{"num_attention_heads": 4, "norm": "layernorm", "norm_place": "pre", "rope_fraction": 0.25, "tie_word_embeddings": true, "init": "normal", "init_std_down": 0.00523, "beta2": 0.98, "lr_head": 0.00435, "doc_mask": false, "max_steps": 8877, "dataset": "wikipedia_en"}
Each number is 500 + 25 x the weight over its row's rms, rounded and kept within 0 to 999. Layers, rows and columns count from 0. Numbers have three digits each. The size before them is the row's rms in percent of the matrix's.

# down: layer 5 MLP down (transposed), 1024x512, rms 0.0373, rows 764-781, columns 256-511
# gate: layer 5 MLP gate, 1024x512, rms 0.0399, rows 765-782, columns 256-511
# up: layer 5 MLP up, 1024x512, rms 0.0423, rows 765-782, columns 256-511
down764 078:480503501512432485499502492505517512528538475514513558496531523530492498492430510483487540473484476433502539498500513474476538481505464480512517506496534527499529491536466485462458509486457469478500520485503514475495483498460521480506505521517493473503503478460471540456496530493524490483502529443478520472481517497520487488489472513502453453485494499502515509505469525536525495500504507538515498489485496550527495471540477505496479552505513484552479495482505480505495485471446476477555561561518487516492564484470515530466528513508503501506488511497508479476502506495520553519532496472500526530495475481507502464514492476465514494517497533498523553475500494528514495513482527487515503441482514511498556518495476502452505508507461477521463471480564494523519490516498482
gate765 110:483463478520547472486508524489483491498522534496474537473513459530521501491496523504474508519530467479535510546500523512540446470467493506556483458516492488521482467446461510517542485479497458489481500477556529566492508499499476483526482508513501490494515490506532490519483519494493544496503487500485505536488501483493476504516513484497558503469481519522560512491551486505475513511512491487463474502502505497481501473472499474472523499523487505501514511478523496493486490489535488474442476547503531563480469479477468502504514489473533502524503524472499474446499482481564470516464451533518496501522502524522475466495492544538494464536535501500485462473482459470519497545488526466506520461491511478502525493510499487526550517537482513491461492506484448484498457475530512
up765 111:517471498474485516514471529517446471461528471512517519496497481538501482505472513511516510525490482498492431498505458488514475497462501474531485487483522469512498525501500508479479469479522539479493507461480459542479494472499477513508507524490494519504528506479500545506480520511474521475538489503475496505479516507516516503496543466535543542467512470504505490521523520497474507470479540506483545531505489471532480533493518481489546519515445471514476476513518551491468483526498497494489470513472493508505474501520443513541479509487582442434511483456485499511489477479511530493443495475480430498497490489506496520486466471493490445481509499521514481482523492517480504494487537491518488507507526536492506513490496522478532507550507500518516492484513494482496512509517543
down765 112:495455463527477476536518529508474498463496502472499511499460525502530503519487501503506506499504488487532525515525475494512481491487529498488462460486492490504548485518474484495525489501490533512521514492507515541474518497483505504504483503510521460513517507479506459544442524494460518543546526537533484488457524515497497466487519479509552518483486498456495509535502492458496536500502482524472509525521520499517525483479526545474544527533475469513509488533536486499520476542504474486514474488508491491484516482521470535527490523501486463485472540467497506545494505484542479490492519482477479506503487509496462537501477487511494448480523447483494513494498513491504452511507562500491545546528529517508504480495498504505473516512535514519491517533485504460502549518530511
gate766 099:485506508494501457503497485441518507519488493554476534510500495461545498524551474488535485533493540532519501510526508509496513523518455508470474472509520479467485477481521449515511492552534492492513452492485504493507472481515493491509492446492508502431492517514489454473407512531474484456513516470502487467523515540474526529497525505420505518502503512479545523480505516484512489556488499489480483549476489480463479509498555444450468539527500523505457526499469498458552525511551505490499497484482522484545493512512483514499509487533516490528540488495508538530489508469479487474549474519460474520499528527512494527505509479508507473493500467502456495522504513486515463500479513477506517488534446448472499510505497480508459470509496511523454479492474500470576465508474491
up766 095:510506543475497492512560474497462501491514503503460500466493468457532461501489492465508539489487485499504521497513503533514467501462512481489477491513461493511514453502477483471473512477523573483503544515503564516521495490482517520503509490542505469552515490553491530494518509523503480568484537537480485495462545483496468503519490495540527471574481469530504516483492467465500524509495500507495512489513513526514521489438467532497466536495521445529512524515478476481455500496447447476514502490512463459499508510467527498485498501508487540478500490543473480503454483512468507497488523477549483488514499508528488527482493533487510508510491460494495494490501506528523466508519452456476528527533535510477455536532518494517522505474511496483502475443530520528458526467500506
down766 094:432487485483508523484486521485511521502497471487470457507539473482513551482537491527525475505489519518473493496505472505500516506504473539505480531500494520507506488493470563479489517464510469531501587477533490500478549472509478522477490478507518535472534569520501515470503501538464508505530533483551480564491524496507480508423537540485488516493466494454450484475453520484497512486502548468493503519516521511511516500487482542520474523492481481489464507476520526499492488522478484468516522465492518479548488478478485503494497502477495499498504501509504485434517526513483517509474508526503501536501473491478487470513533487553502550447542511491473508504548535556487497486517540537465490501509517493508516508539472491535506533555544527491521488501542538477451486515472491
gate767 104:531503527505433491464524532517467510531531493495503536488451470498521496521534469506498527528469506508447529505531498504465527509505494499520532488519550510498500501508522465505472553484522490450541486455521503476472514517500516501512494541513495514485494468466526528509501483527449461490512488451518534483510473465523522491460512512533523541471545495510570464493486454452455509478524484544499488491496563518530489471488472473474508486519498500541496497506515509455487508493463508512470517508511514506529513513499520553490482531510509475480536471536488508505464481478520527536515471479496521542526521535523507465523463472517475484523508492479517502479518495512480484480489538508514484514466455483493514458541494489464544531504517520479527487481500482517481490475483529
up767 099:491512512522532496460479457503491543515482528492499511524504511500476492491536506501487508497471462475531524521526521533482520499500529510505505538483519465521479495456516480489504488462451517503529512494514497493479527487526500498478490566492476567474508507491503493553482512514509488494532454504549450515508463483486469518501504506498528498487525512485495503470498463521465488527540512517508508473523486456502465509452497482486490536489563497565524451498504483505498465516519465483511513474529454522471414532491510491529504473457527512497466512428515515524463512455493518473482525548504518471519447494499492498505523511494522534501516501535490508491521490543486468482453459498532430520489451511517464487459489492512506476480533526488497492518471547499498514496468473
down767 098:473465511528431464543526492502450517456496530523511493485487535501499513534516496486527518499461487438485489468469513546501479473552492498533532487503467486539503483503489514502543518492495530508486521496542477485545513535497494470501493470536497524547472469462520491489506479458501494505522484524433490464496508478502473534455518465463480523528500476493521512438489475509497532476462508495527507508501486470511520495488453527483543537496479470540467477474484495518517506546553541501462513489487509536518503490508517486502502480461469494505511490524497507498466497438544495568539495491548547490524473519481495532524530527470446538483479478495527462522514541512456500484513475474519436531512552533512517544490481484492516480481485499477523532505548498535509526526506485
gate768 093:523498501498461482512532510520509510517472502495527523485469521509450483487478496485504520470500517468519535478524517491503494491492458476500480453524492492469521507484502484538512541512521488491472491512514502484468487478539497553513471507536549516521455488533465482516475513507479504543491541429463517479497518483517496465488543515514453524552492510531491530508514531512534513490530495542521466484478491496516495533508515534514444527506491454522502523536511491502494549500521498469502484491486494483506484488507470519523491516509461458462464538466505493481493501510485484512462497521513523514509516466503500508496525494493473511459501512499508508529474543517509517478488507506537516496512538517513513484468509509509518488542513517493521447495531504489482482523512439
up768 094:476532496506538471461496527462448506517504528511461512460485536534504540524508510516473507500506503506490513464525506477499485528577515480495531502527486484468464513499542528495497481497518493538480424464515498536516517529472485513562518509524500413460505493481496485503485492515534526527488462490509462512550497475493500506493470524475477517513477492497503456509546530483514541496484461498515503532497503544495518533518488522506493516502494515466458464538463539528528492482481493473445502537484496471521521504484506477505526497507515516483474502484485522495507511530509527526532470481488481498512445517470464516495504508540473512483510497523476531466522483534499512526476516456489513500479483476504542488474498510530476504493503490507502532493545512541516493492485496
down768 096:501520492504480500472506546477497507508515518508486467462499504491490477489479511465512503508525456507500457482476487466484456459492486453463476478498476462496526502528498482494515519513501483473493495474526484482523492499498500502493477450539476476565484503547539500487510510503493539469479529506524510444508523523534502452523517522544473496538489480515524524484489517474483459447528466521488504485545498488507502501501503497493530484453515488473500554500505457507507504541525502533467491500503485495495511502475464480497473450484487489464520508507452532479521499466482488479505508495514541476507527527486490520502484465533481501468506471491488496461478514549499481494521499489510483513514503531479502509510463485478513537483449508498486524525506504529514527543473468
gate769 097:526468500498496492581549525487488490505544488530499501495505524474522484473507489481525527507488502528460510486505529491470500464526544502536492484497523504504517441517520518524491502564488526478457488532494538493474493545505491519471493494448502502489514495508552504503518476494530465501494484481523531516455480511488506529492527485504522491505512529484501501478494541457499509473554475534416472469478489498502518492446479460477555508486502505452510529509505506474505511490457454531517475485537538562500472523519491466493517499526521487493509506500522487501511534525490505481530472483474523504511466506479458496528472510493536492508510507486524491507510484537509465468530493535494511495484517523459474514495475520504504505517565480489460461500497507519491495460520456
up769 092:504507450530468518501525495475491462547512491471462496453525463475528498495483537523514455454457526499462477487486498499517551503523514515518460542461475483498489496457482491494497517501490511475482505489491557559502466536526495480492475485487505467473477527542505494490468457468498515494480460516476451526479488472508463481482474482443456486482523500458499491491497485514510519521532487458528527506509448517524504505514496539528520482496539479499517484491508509499499462510537489512505506495525466511490491512499464516474508534494491544490495492496468481485499477508481460474506531493479512494536500547526492526463520511520508483506518516563512501464523491498515492528495517506518498478522511482484500488448516491487494567470496499453460501515493489493471491504527485
down769 099:540495472471501492533509501494475489519472495475514496507469517508488541511504507508497512520471512503496500496452521462521526500445470521464508483501528485446469512532494502482540447497489522522498494512492430506445517509489557524451510466486546511510483498495470467509501527523450532518513537480515483526537496467526491501506482529501526497529532541479502513472492541522484492513509554513471542502520502489476506508490509471500520515479456506519496540518529480487463501518496506485504527447461544496526533471503564498522485497554459529493537516502525527502536497486509529493505495518524512471489518486482474509491465520468494532485460458475540496520483508501455502520462517476462471484519501484520510554535443550500507474530485485476485505474485517540503498497466523
gate770 093:519551525541487517475479520479478505501476509540483507463511522489488495542472462472440506514584481499536465468539501465459554514492505501494464494464490484471459494516508509482476479487510487474519506455505482510477477473499462507498499589506527499544496488515508508549472504526513507532486456496529491472524511480487534487479543452518513480525470509506504482545522457510463498491506476543502503512505507550464513509450510542476527555474523530490501502498495525495449493503504515459545522533475484514505458449483449496513500506583467534498493460491506501499506491495486470472501464494507461532535470456488511492518461493542432485505525496554503532498509531497489507508506466493445502512478493500515458468478510517466450479482539484548474483516514512502489512514514497
up770 101:518464493489502478492511487488500491493538514512487457516474469450496496519511508521537479477495520461458511498466467474541524503539534503451497507521504497486467536489493495508459499502508500523491498510515524507447506535543471492496489464499447443473503490489482519527502469490508541529496501515490469500520478497495522507493505542522456526525519482480457478438477515468533528471530479462466500525529517511456472528521468519527474501495524497458475513508479511496494503508488557520479496471497521509501530510493470519499508539475555435477474500493478496488503437496480478525495492477484527504505534470503540481478499486498491524463482446501489505503478488501494455495521483515464524516500505541506530499539443500555516507496504499477483518525511524509529498525470484
down770 102:521528473544483467526528514508471467483495488508499497479498537505462468512510488473507480491468496545492546509490454471535474470500509503490499494514567464512466521478541448507485490466505523497534498497534490507543518509522440512503525476523483538540516478466506538499495467495507504524525536471500509475548489505493488484533493512485500515491500512491458509503477510486493479481493482486525520516456531493565459453505520476473526491501506508460493489480489516573469535511499481512499508443501504516473536522488517507514472524462446461514532468514474491489491441510532503541476520498485469494482508464525530482497486478509487548471482482510492475509491475508500521521477490517497491500508493537551515537497499476554493518522499547490509500509487471488486533508474507
gate771 103:468508483484499473514488470455478522492514471507504515462469533516474518490491506514489475493500515516480520544519451538507484472488496496516529516472494495403514449509476535481492508464494472487474505489500478477497533552505487525451496503506551486484503464496517454496487519518503485520500483546513480561540538521502523497468475501520535513515520476448521459446552431471494504507501506488455465498486499487493419459492521479497464512528533473533504491536506497486543485559505504493534496524493531513494515586533492487480484456508471456526479483473513501507492500488500488499530480544496495499489522448510484514523471501547494508524542481498547464514476481469456479519521510536535509534483486479512466527543493488502552508464516473512529517488451494552544490521539511
up771 100:482491499490494476550506489530485495518451489519540527505530504436482536510482501521464523505481480507501485513484488454483507424479536532492487509514498516489502473487475474503488468488491479504488482481465524472481494493479544538511482565436497527516504484532521497481423495458525479479511530480516499510525538519516478502487489551513504495502535517490496551511479508506464491530513484521500523449462505488525454507478494504491479494504524486500536515495478518471495517451522498509525532509501472501488488528505489523490505461499477505511491481500492512503493501468541519471559514507509508481507527499534513538536478507492485451521553515486495485482456561511487502452437506445515441498477485491468491481494531499479519522474532527494498495497533546483511494526517554
down771 105:479475512501478488502533508470531492485506540504472534486501473498486501521498547483498497489531453533487505502448499486455465512537463519539499487512487496511490510481471464489509451487491516528472528460499482482474499519476488520500540501508470519498518520468538482492550494515494538517494523476448543543501487557533495536521460497452441501492549483518494506456485479504523489519493522522513527529462469539525530525452468486443466492488512498444533510524472469500511442507490586510459513513484508523453500438476492483514496499489507477549515490522485467500527495490487535474526525474506504524480535465484474538498511520502518466508490513524486447513515503520503524504514519510544497467466520483449469503524543481506487490522471477505517538506502496513492491519491517
gate772 098:526532493506503466492534456557526516520485478482483484528483499527514475496488508494491504491533533506515513492495528503481485482486491518544525502481529523474506507505506504515494419458516510518468469492546457480504487545502454496482508534546528447487534448468545507458504481484506528460493535498466506496522510494454508491548462483453496454491527502521482469492540475494481520522498510507494503533516474478483480509485500486518438473503485523501518486511465482516527479512538523479508504518512480539477543482491507522529490475502559504494498537539488572474463485458527500495510495524455484498497519517531547541471508502481491507500502513493470487528505480534557541478519520469478550507470464498522519496497520511501500521495494467508463515494541486449491482515506535
up772 100:490458499517505489514509534515514497421573520529468519511525479460517532472508524520498485501502486470539467536503490462491512511508505519461512604508431459526474509447516526524487516509506485485527496522511507566500508462479506505514536492435547520531464484488537512478527511532510496453509516510461533547521481493520492510488446495483507467532469498496495502519515503483508530531537506473490477543468473506511497483501527514487525514475518482513523495507468480512493460460487515487490510441491530484503485483461481495500521491478484498493509464541479460478511432506472506503464458502520527499497451472488479525528526510514481460490513488522507517467491478512445540492500481482529497522518525527477483515467484487493528512516472513529502492533472469525518495478462518
down772 096:534472565516500529529517491461498476494470539466525474487525452471509516530508472518464470508459489478503529474511539478472525486462501528453492497526472502497484519468505490492523512510532500550481541460497509507508557495491477496489527471503451529476500507467432527481468532495523460504479491490520470497466468488523511492490477534471521520476522481507500502510516489521565525490475504497505485491438540491465494552538458541494467514447449483493492501512512535441533484504488504498487474497513492518508482464498486497508501509521485512517520491528484477487484512494477542466454533491494500460552457501486521547543481508558526516497509534492491486513495477466503496494514447528469497460530513572472451480472471519486514525512518495490497528542518467502494515480515487
gate773 101:457487493522506466541491497443499430470493528483462519514513520497420523519485488524502534514497533483474537532491489516487537470488469468463516534521516492517498486499476468520524517498555530428512475469504459496493482522508467531481511507454494560505507497475469507501501501525526476530481560521469531505476477508540546531492490507499501525493519498499500459522548488481508519474542494511508490502463462449483489550521453458513480526528513449508481506503507496492501486485489428479511521500531496481516509458475491504511516511487507459521501502517535482490459513479491496521543512539472469464450466521472481501512489489481486494525495506467490482509444450501534496486474515501468477468501522488489550470497515501497504534486505504486535486489557449497513528554495492
up773 096:510501509522477449471477535501519507514489518489510534495501495500457512471484511507509536525492504467492502533511546485477543533504491516523528505480461496516535505473483453526501481476481492497529481499502491469549499451542503478455493553528479526503577507491506506514522520510500539481540497524547498486487536497517483538498468481467499448501521519545527493486501479540526499528508489489504485500469512512509468522512528499523501455507550479483540486532488482483488490489499556553533562450480490513503512499519529447509539468442469523488512490484498448496515484508543508515525508494535529466498479501486504517519459498510480495471470498518488525491524464466496520545523507499524525490515508494505490528514445495500504518487486493480466495486537500528484499488524511
down773 094:507537504505458517482526516510488492512505519520481512510508520475514505487530471509507484487484513491527515479444483490544480544507521498539514540484491493481503516485493526495509452529556493438505497503493547504502534506477495511449495484492523533559559492448513511485498520481500495489524527541496486529493490471468477530535483532538469444479528494501517464523497459489491498517533524511474446488538461473444472486491497508509521518488478506461422510481456478499477496509483489500437540502505552491536482488500507480486478521521519464513505455488508493494515502478515496499472511485514491437548530472481493481506522508421519469490559521475486470488538516533530498493482444512455528508506504530469491491529478480521501532497505473517510511515404483482485466495487483
gate774 101:447519466482470481492504476480513481463449487502556473527508572515505486460510529491548494476508475526475508487502514495498506468518523524517482525484504483472481496497486516468486477549532473507529525521488480528490522537534537490489526548513502475513491461494488472504508492476530508490533529513475495466475516545505551486487498505519523488501572506466528488456515466510514499490511516526501489480473519529493446535495432515515499554498478475529528495518545505458486511498520503509526480523499473522509513475519475515479524501523493518482519496515515502467462534500480502551512531550487507502496466467491500549529512510515498508487458545502519475494529491506542488485486486519505465454498495505448503499517483490492533525505486471491494505522498485514521501486502528
up774 096:533471519505510492498495504544521476527513489526507503461521509515539514518509520497513474531489531475513496541555510504521512518490435486504501512479503524482502530531490548465482507505501567491510415496511500495447475519520477522521498444459547518493530485534526522488503497517572528524461474509472487527483460539525517531505500500487521512509503520499506468519491485455444471512468473507495511466493511524526528494489493503477499489491486517525448495486503515555499484523492503480446506494507532533487498497516484485503513477535527537531469513454516500489527487456491518469446555518471484494498518552483472477510509477498529475530491486482504501472481483526459523467493444501506509515523500519495516446523492530540465505470554477501481478479423508520472495518483499
down774 100:525472457471482461498515493421466496491519513490463499501505484468458522503524535496530517495515507496484521488532508523491515463501541523528520508510485562531555520469496522514480568549498524496491491499509528507507465522493501482498516487480506498512499453501527524520529501514509525500518460451502514507505540504492455499492502473488459531458533504466517458473504499483526514529500517465487537526505463549486506488475491478447510492501490510516491547511482485479492492525506467453548459477500493538508533482498495546516518492489472507499527538514506462490582497483481514458497503516557509534512418504479510467515512489493480477506528484554536513496498486505454507509478499522473538538503500497484502491510529513494501547478515485523529475510490506464494481516493476
gate775 096:528532521518489505475499498515486531533514521436509563544503493477489496481513486510481549502498514523489484522476483475514541505539474506517501449466513499485477524466475494452491479487507473514460509558484464518460509556483491474497510465451467467491476440516525512515510504494517469506467481499514509496454547477481524559529475531524480500496492516483498524466469495544503497524493505485518494508511493516485502497482482486498474533510529513502478521509496552475534496518527492482515473497503528536487479480491518523473527498505464517477480485528517465514467550505480535466504442495510482506533491475507479481468482525487485548528477511467537512508486447519564462464538489509453482493465457460494502518514501523512480494492470460495496501512517461515474466523494478
up775 092:505489470492488538487521526484506490494548472509500518490527540517491474469503553493503484460506435522529518477492489458507500525511459479472545507511535459505533532507458483492502524486547485497486511486503507559537477454530502520570471478490487473518480509483500480522512499484491462513510503467536503474514528478476471514481513476467481485547498475501498575480499504487467525534530502472460538459556524552469517495514511509492522489470489521534474493473495546512499462502488497456498471504503499456529483515467479479461483477488503497531472496540483476513523490519509471517534507515507462493478484478568487444478509471521489480488507475478486469489487495474559553525486474525481525540531566436517531495500534483511513499547515501485495485491530460504460504517512510
down775 095:490519501496504519525469531514510529553476529502501451543475510491516482519463484538485483499464519488505507454477532503537503496448485501480526518475511495490471482488501494535495494514512491497505509506457532495453491460502515457514481531505521469503485495498485512502489502510471481514483487551491517506507495438505526479482500490486506497505487495498584488557461514524499490462506532508489460485508505514455480482521512492533539477495512466460454537524489510491503467500515433462494517517480505515520524507492506489485499519532521454510524468488518484495495518490504511474476502485502473458484499523535462519551531477519481525452492461497507514511543478506514489453483485515535480517496477427535526533530547533500443516495506481542507524473476487494479545528468504
gate776 086:542478521510476529465482536521509488480509528507490499459528532458504556508511478519458514512463522494462509483536510489466482481552512529512513514550493507525483487477501480527496525499498542478472493490509535505463503498518480553506507507492507482506484479500490512526511485504481506470507455510514468471524520528539521505500526496490503550460523441492516513488493486530502445481490474535492511496493532481508472498489510509465468494485502494507517493518492509519472481523490494509513518576469475502533502532540448459488495497514535499473472512483524499483458544504493471483520499493553501492508518517523521516523447460448490508513483487502523502492517475483511482469488498525453479518485490503493465526516501540507463501501464467508508506534508501484470482495506457
up776 083:559502513495518507523458469516484508501527484475481542470480523509488449524451481491488479456522488481523517496485485479518491484462508484513514517505491526484527520511470529448536504495474485465521523500496491528522451523479539521508510531509525518506508546475520522537535529515522491488537557465485520517478507490500518490501517527482546488468471465539513528522535457488491528498486487526470520539520490537451488552483478486486530510513521504500500475519429473493496476452465494478479515500513480498491508495503487516472497506484472509538509495500514499493539478491495510524463539478501570486522493512513559480519542496541482470496489501508542518463478508505556514522484517502511451440469519533482487455493538485562513521508475519525496537477499506515539547512519526
down776 078:508481468496490535483481519460536488479489551511480465497542481487485560514511497480538503523479540496453480486487514570426505507526565548468479489523516479476428499467501507523449472497517506543480520495505548501464461506514498463478491510493497483501460475547495465518501504473511500501504481463514511513525508525496501514464501498510520512535504512483509506549472507484552459520497507488501518513488525481498499516496510516484485499516486514493493514478474527504523486510528500496503545527489506480452481538531489469487480515509535500494504474523500517521498537489496525495533503485505457482498491526516448518507487449534495534518526481490473505512528498496519484505508471517503496537487502443544496508473495520514427463479485484499517513518503522488449494480478439
gate777 109:498500499491527522521499492468472543523473520468532479547504478502509529483486485497506491506485512511498483512489514546520536467510494545499487486507502541484506504502497495491498572459530488541536533483502494489462503518478479497511480498531519488457516463519452488521504544503516497510506470484519453492491443537506488542434461526483489547564477466475497473511525514539497524505467534505481475544507518520461466505491505516492593495553503468480530480525482521508489507528435539502527491484507518462522522513538506512458523525509502480462512500498547453519450535527532504528502519512490480492483475459510511502533446487519491460537485468550500487492453520500486461532511505513457508516480471476489476484560476498530522485532476511494498476481495510485504486488457548
up777 104:505475515502487509519524531516481489477543508503479488447438499523484537540532516481508496464492551498521459530493489478480494510490472499518465489463467473459559482501483523470510542507521531494518476458458458512477518513508463522453556490463508512487549478519473518484572525543477508522549536543469531533495504525548476464525453480489499504503511508511473465520531505479469538493482485500480511471483547486555509481494548467515506476490458497490488512479529481462490511521510492521504545523508514503493505490472446513505449490532512469497500504493474506489458521525502508470450483462518483495536527533486496535503490573500467545493464470460491494517533520466490442505488509508519518529494525521523505563477526492506520510488544515505504495505535500504479484527525580
down777 105:488489511513477494509472508482449495488503468452489506552467420524509469524476475496495472518490538510513511503449468516493485497524511523488515489489495485486530508525497556500503481507511454556531449495521520508503508501525548462489488514476491506453512540462495488505499488510527471437539523540501492494472537499483507476504489457482485486501468498537498468496489482521460490457457486478517503499496520498486488488531524511531509502503470471454498547578503524497458487477511497502483491545536499498510497506453525502502513470510551467484526530505526493513537506512515490512474523484529514514483494548516510492504507505463494501556509460488477484501488501487540486508494483549515515505533539551514515465557482495484486507514545489460492454488484503497518470496543496
gate778 108:479493466493512486490527457525512484504491515503517457517491455462546583506479483498484505507505517544518463480475468547515477517509503542456451541530513505521516518470492484476507443488507470523519520515535503485484513503511530478524453533505498508490472492522533483486500502503548492540494526503498502494516496550487449488493489466492540579491492500507503513471544474506448494532507501488465508547474512512475444491478510501531511513501521511469494514491443524497495522512485511466462479512459476496480500485503536471542505466502532558464451502496532492474568478513509527490561521505476539481493502514462519532501503514534448562535516491499493484511502513466521500502524513504453485524489480484477565437515485497503492522522477487509441500560486480541485482548498477
up778 102:454512488470475521523497512505516526500514513515506549488528509552469486477504521493499467529496481528458513547481562527511495501530487436522485517494523490501491469531491488530504462521496512524485530532455553501536510503516494507465487548457518496539482507499527484476521503520474508526473482509482486504536500529478481472535489506507536479496524486501486468495463514515500522493526499481490517523498552526490528496518580555501486506490500472506497489484495514501577476441547493465562484486501499502495545515513533472453517497493474495495507542520503494469504502502487466508504487523507503511527452496520472468458516475497503541525520508496493432527548494495495534473509500509529470481441487479464479531508505537486460515520518491516497486439481539573475477513519528
down778 103:513498488489483506531469499507513507479493542541528473471525506486468526578503554509509526480471479501470522486523521496509494480537537459506471502488534483503513529496536540498490478552474495463488501488505514517502512503489502509459510513467517481518508514509478491443514509491521565559460477513503486516519496496540542514508561526493460495515498479477483493495503514518475520540493493477493466460490540473508508500477485521490487475486505499521490495493494544501503481486473473483505489505475509482518494518484487542502486515467502489523463503499517491446500523506515485538486523479497536508571477490511515474545471440577456495464472512475520459481488495456478496523483523507486500516464492517500477535498465451507489479495513584497516506506546506506509504483556532
gate779 097:514512489495504468537482535518477489504476474473485483493527484508530513507539493475498500520508461522523543457492495475482518490512542491504509501500513527510482498488504528518506528508475490523475490513503489509530500522466492471524465486495486524448537520519558475522469542497561485526528520489511509481519504486498500530464501502527540486517516511467494453501498554508465491508590473493467489465496498488476545504500523490496520482438497508527449495516495487575468534523491474460488544539528503513488473486481509473458491457487472458570487494522461485491484518516490521483509471524511541534449497480519509493529492515495525468470500522490485523499485498542522498569511492438519480499529508459486475489476490504462464483522513508481464481471499522486462503464473456
up779 095:502497534514532492434465493522511505498481495498470451502547507471493502480507484494485501487481562498491520507515489474442518518536473465462418514528464508506489467505482493516526521480479534506464484502535515537469488483562536507475492508492474504519495511474539511469505475494473435529538462472482533494501509510515499467505495479526500475474552488544500519526493518515498491529479552482503523464481518474520457478506560551492478522494549482502521494469496461501538477464518484525541489499439448476541475474519451506517491515514479538536533501518489488493493518502508522486536471512531444505512533483526532505502527497492477486520503516507521486497522526525535467453479498530465467477479479475501484484511485481491475439440488514504467517489492500507502507503453477
down779 100:473476432555513508534491503541482476506481462496499536507481451532466515495507509494505502482491481513500523461477463472485489515520485554491497470501494493485516473521505545507510510466463488525508541486453523474468541473463548517504547545489485484445532527522512515493498485534489454516497512513483493534492501532483474496488505495464525504507511549493506517507486464513566486487504497483466454469492482486489538450509508483470501502509503519483493485475495486493532477513491558499538504512491496526506498524520492518565485560454473492531456517496534511512527504509485489482526513468551474495530535464489549525560511500465470495481468506550507476505486507514496543486514503502506490480481509559491537499502473489521542480535487506506495511513492542521483490523540503
gate780 109:485502467494491483502525500497489517437537496483470471476466541513543466520449491523538514488525495422546516495498508540472504509486489453500547504497481474443514534481498530512503507488507502483471530502447462479492505513474525510532476493487533497498520521482488495505540497493526503507514523504542504511520505479521474464496476520516506476515496508477488532526486509493518504461500496534558507525488516513535551496467503472537490471508527499482510513479527500533495479549496530477464514499490500481510498552511514510509492534543490496473434508464495455500502467485521465505519490471558493539440471533441493483516487547514521508497544520496527493521515437515477516496517542514541476518475515459493534520498490495489480543526476479491539520486492504510537537525521523
up780 107:447517506493511507508490464452502506502504517475498472519502527539499504558483512515499513476463503515478474491505502494496520514491481490484468521524473435532512462540481510535489499526473481521469498512511489523537487507529507512519482464513494523554506450512490528474567514537505429506516517502481483490510478484484496511501507469481501482487468515524529479509498483535501460542489509477511456523478499517495490486528489488487553514530524507448465508501505472525511500536510489460497495554482485492467512480458496495519480531520492541498485532498468553513491496502502479477518541499490526501438556471452539442506481510512487523515530497521448470492505481473494507465491474522523466482504523448497507480513526470554490495526511503464517496513521513518527536475500540
down780 111:517489508494539517507518544502495474496476506506528505486515534483497470512531497499481457463561489520513557480538483459522510502506494516519523522509483506493502498505493507459514453485478460527499504478501525501478570539533531544535513510467501507517539512514505537506507512462522492501504545526504459523533465485468471509500486474525513485482506509522497504504507503498494474523483515557464488507505494484483479452446484490521490495487512508485538473538496522508467501498504547522481503500483481486473509466467466487475506520495486512472484542507545480551540528467538537497495510523554488524530493504496509461489458492414493505473518518505514481446472485484513515503473514541501527481494495510455517465522488538524481471502461508506518482491433486512553504426479522
gate781 095:503557485435514505441527537527483555505489536496492434534497465506506485497500517511504512524499507516471488539529463527493460510496529529495476538495524519492510482530512472506524480470544511493471482472484525501500510505465551515464535479500511499521532514476488484521555460495490487482509489480505501543503501487506563488469528549512498455492506501508534517518503510506500500524524554492473496542524531505502492476494503488467513538486515489484500529462524492529472469493477541542472469530492539483548465483519514512553482549474502513516480520481483471464507492491500510536499507490504502517473515473486519472507509507536521545530542487534517466516529507492477481500505463446496503470489478479503494527472518451479547561456502474460456475487485513526508433521524522
up781 099:518511517535560474554523504450561522510507484477456515491530451481521536493497515497477521529482487527518457529518558485513539496502513519507508473533532512475526542529508518502518464457493493492477477501533462533502502474494496474528480527504521520509517458516451501460505525484490502478510533492492498493475488497486520503470493504511535469479468497481514550550530482468514510487488530515513499538488497500518503437514517467549503498576427489476485498475464506470560483521503481545489500470476506514504479492532516512525473520468449529461491511515470493492477497481512487477508477568502484494507502479459497436479468506500510489522512498505501471491524539504480476466485526520491527447482475484469529510488521513536484524474475510506474525488475468507528505500488501
down781 102:504519531543523483517457493532472510522533513503495502510507491514491544510518527463476515526515501513505557492482509523520535482505472487538542519476509527487481475475505463525518447475484465499517511520523510486495460491461497505488525529474525453549476487461498482488474486502523487539538470482487496526529512488492472498493498533488477473495503434503483491550493481442518526528508491555494499502501520487530478467538483550464480557491498501554519473432561504509518473464510515509509494518508475514506535522515503492526530518486500483501531499529494442485519507482513487506500526504495493487544463465539526500532520476498495522489509478513550481493527470454530499509500496529498453487500475466504541489517473533466508507488526506532482443497534454522531504471478540
gate782 095:528494517480476517501463507487508518483484471497486483504528520515534495463505544488528476542464540483479487505493488464486482508510489497536471465495479484518495495529492491503456464489526486518524504479504521477534520434487522473459521490503509512525505533544481537491480524500512485462503516522517437535513473540500521471494472501471490499524503484552513522486450499523475493547481505499489471503492544514460489492482519452502518474514515539492489494496488522505551496465507513548510530460536514509520489514530518527505487490466515507495505520511477518511499500512474524480474536459459540512459481504503450514505485466502504485546510478491491515504538505514498524482475522464463504497529516508503540513513488476522493415503482514459536455477471555501549507505471512
up782 100:529560471499527504494524456518469466499551500552477497511523498472505480506465495539510490540520514514514506498508463490464504521502466468498503482476475527466490532494487472517507483484491460468503438481499457475502459524526480504500455486476491515478530466512542458498474523481451433526476505490487505509479495490511518508465450496499531549477521488527495457517515532515492499523533515507461515486498468524471491509484500483496491537469511536465461500475492510491558438493493465513444495521506541542482505511508491516508486494480498488515546514559484510481464493463493497482534448499518512494542510529448528481497552522508521483474487521521532473521503507557528502466516510523472524504552472477504505443509482525494470484475476500513478535502501506518524487459496478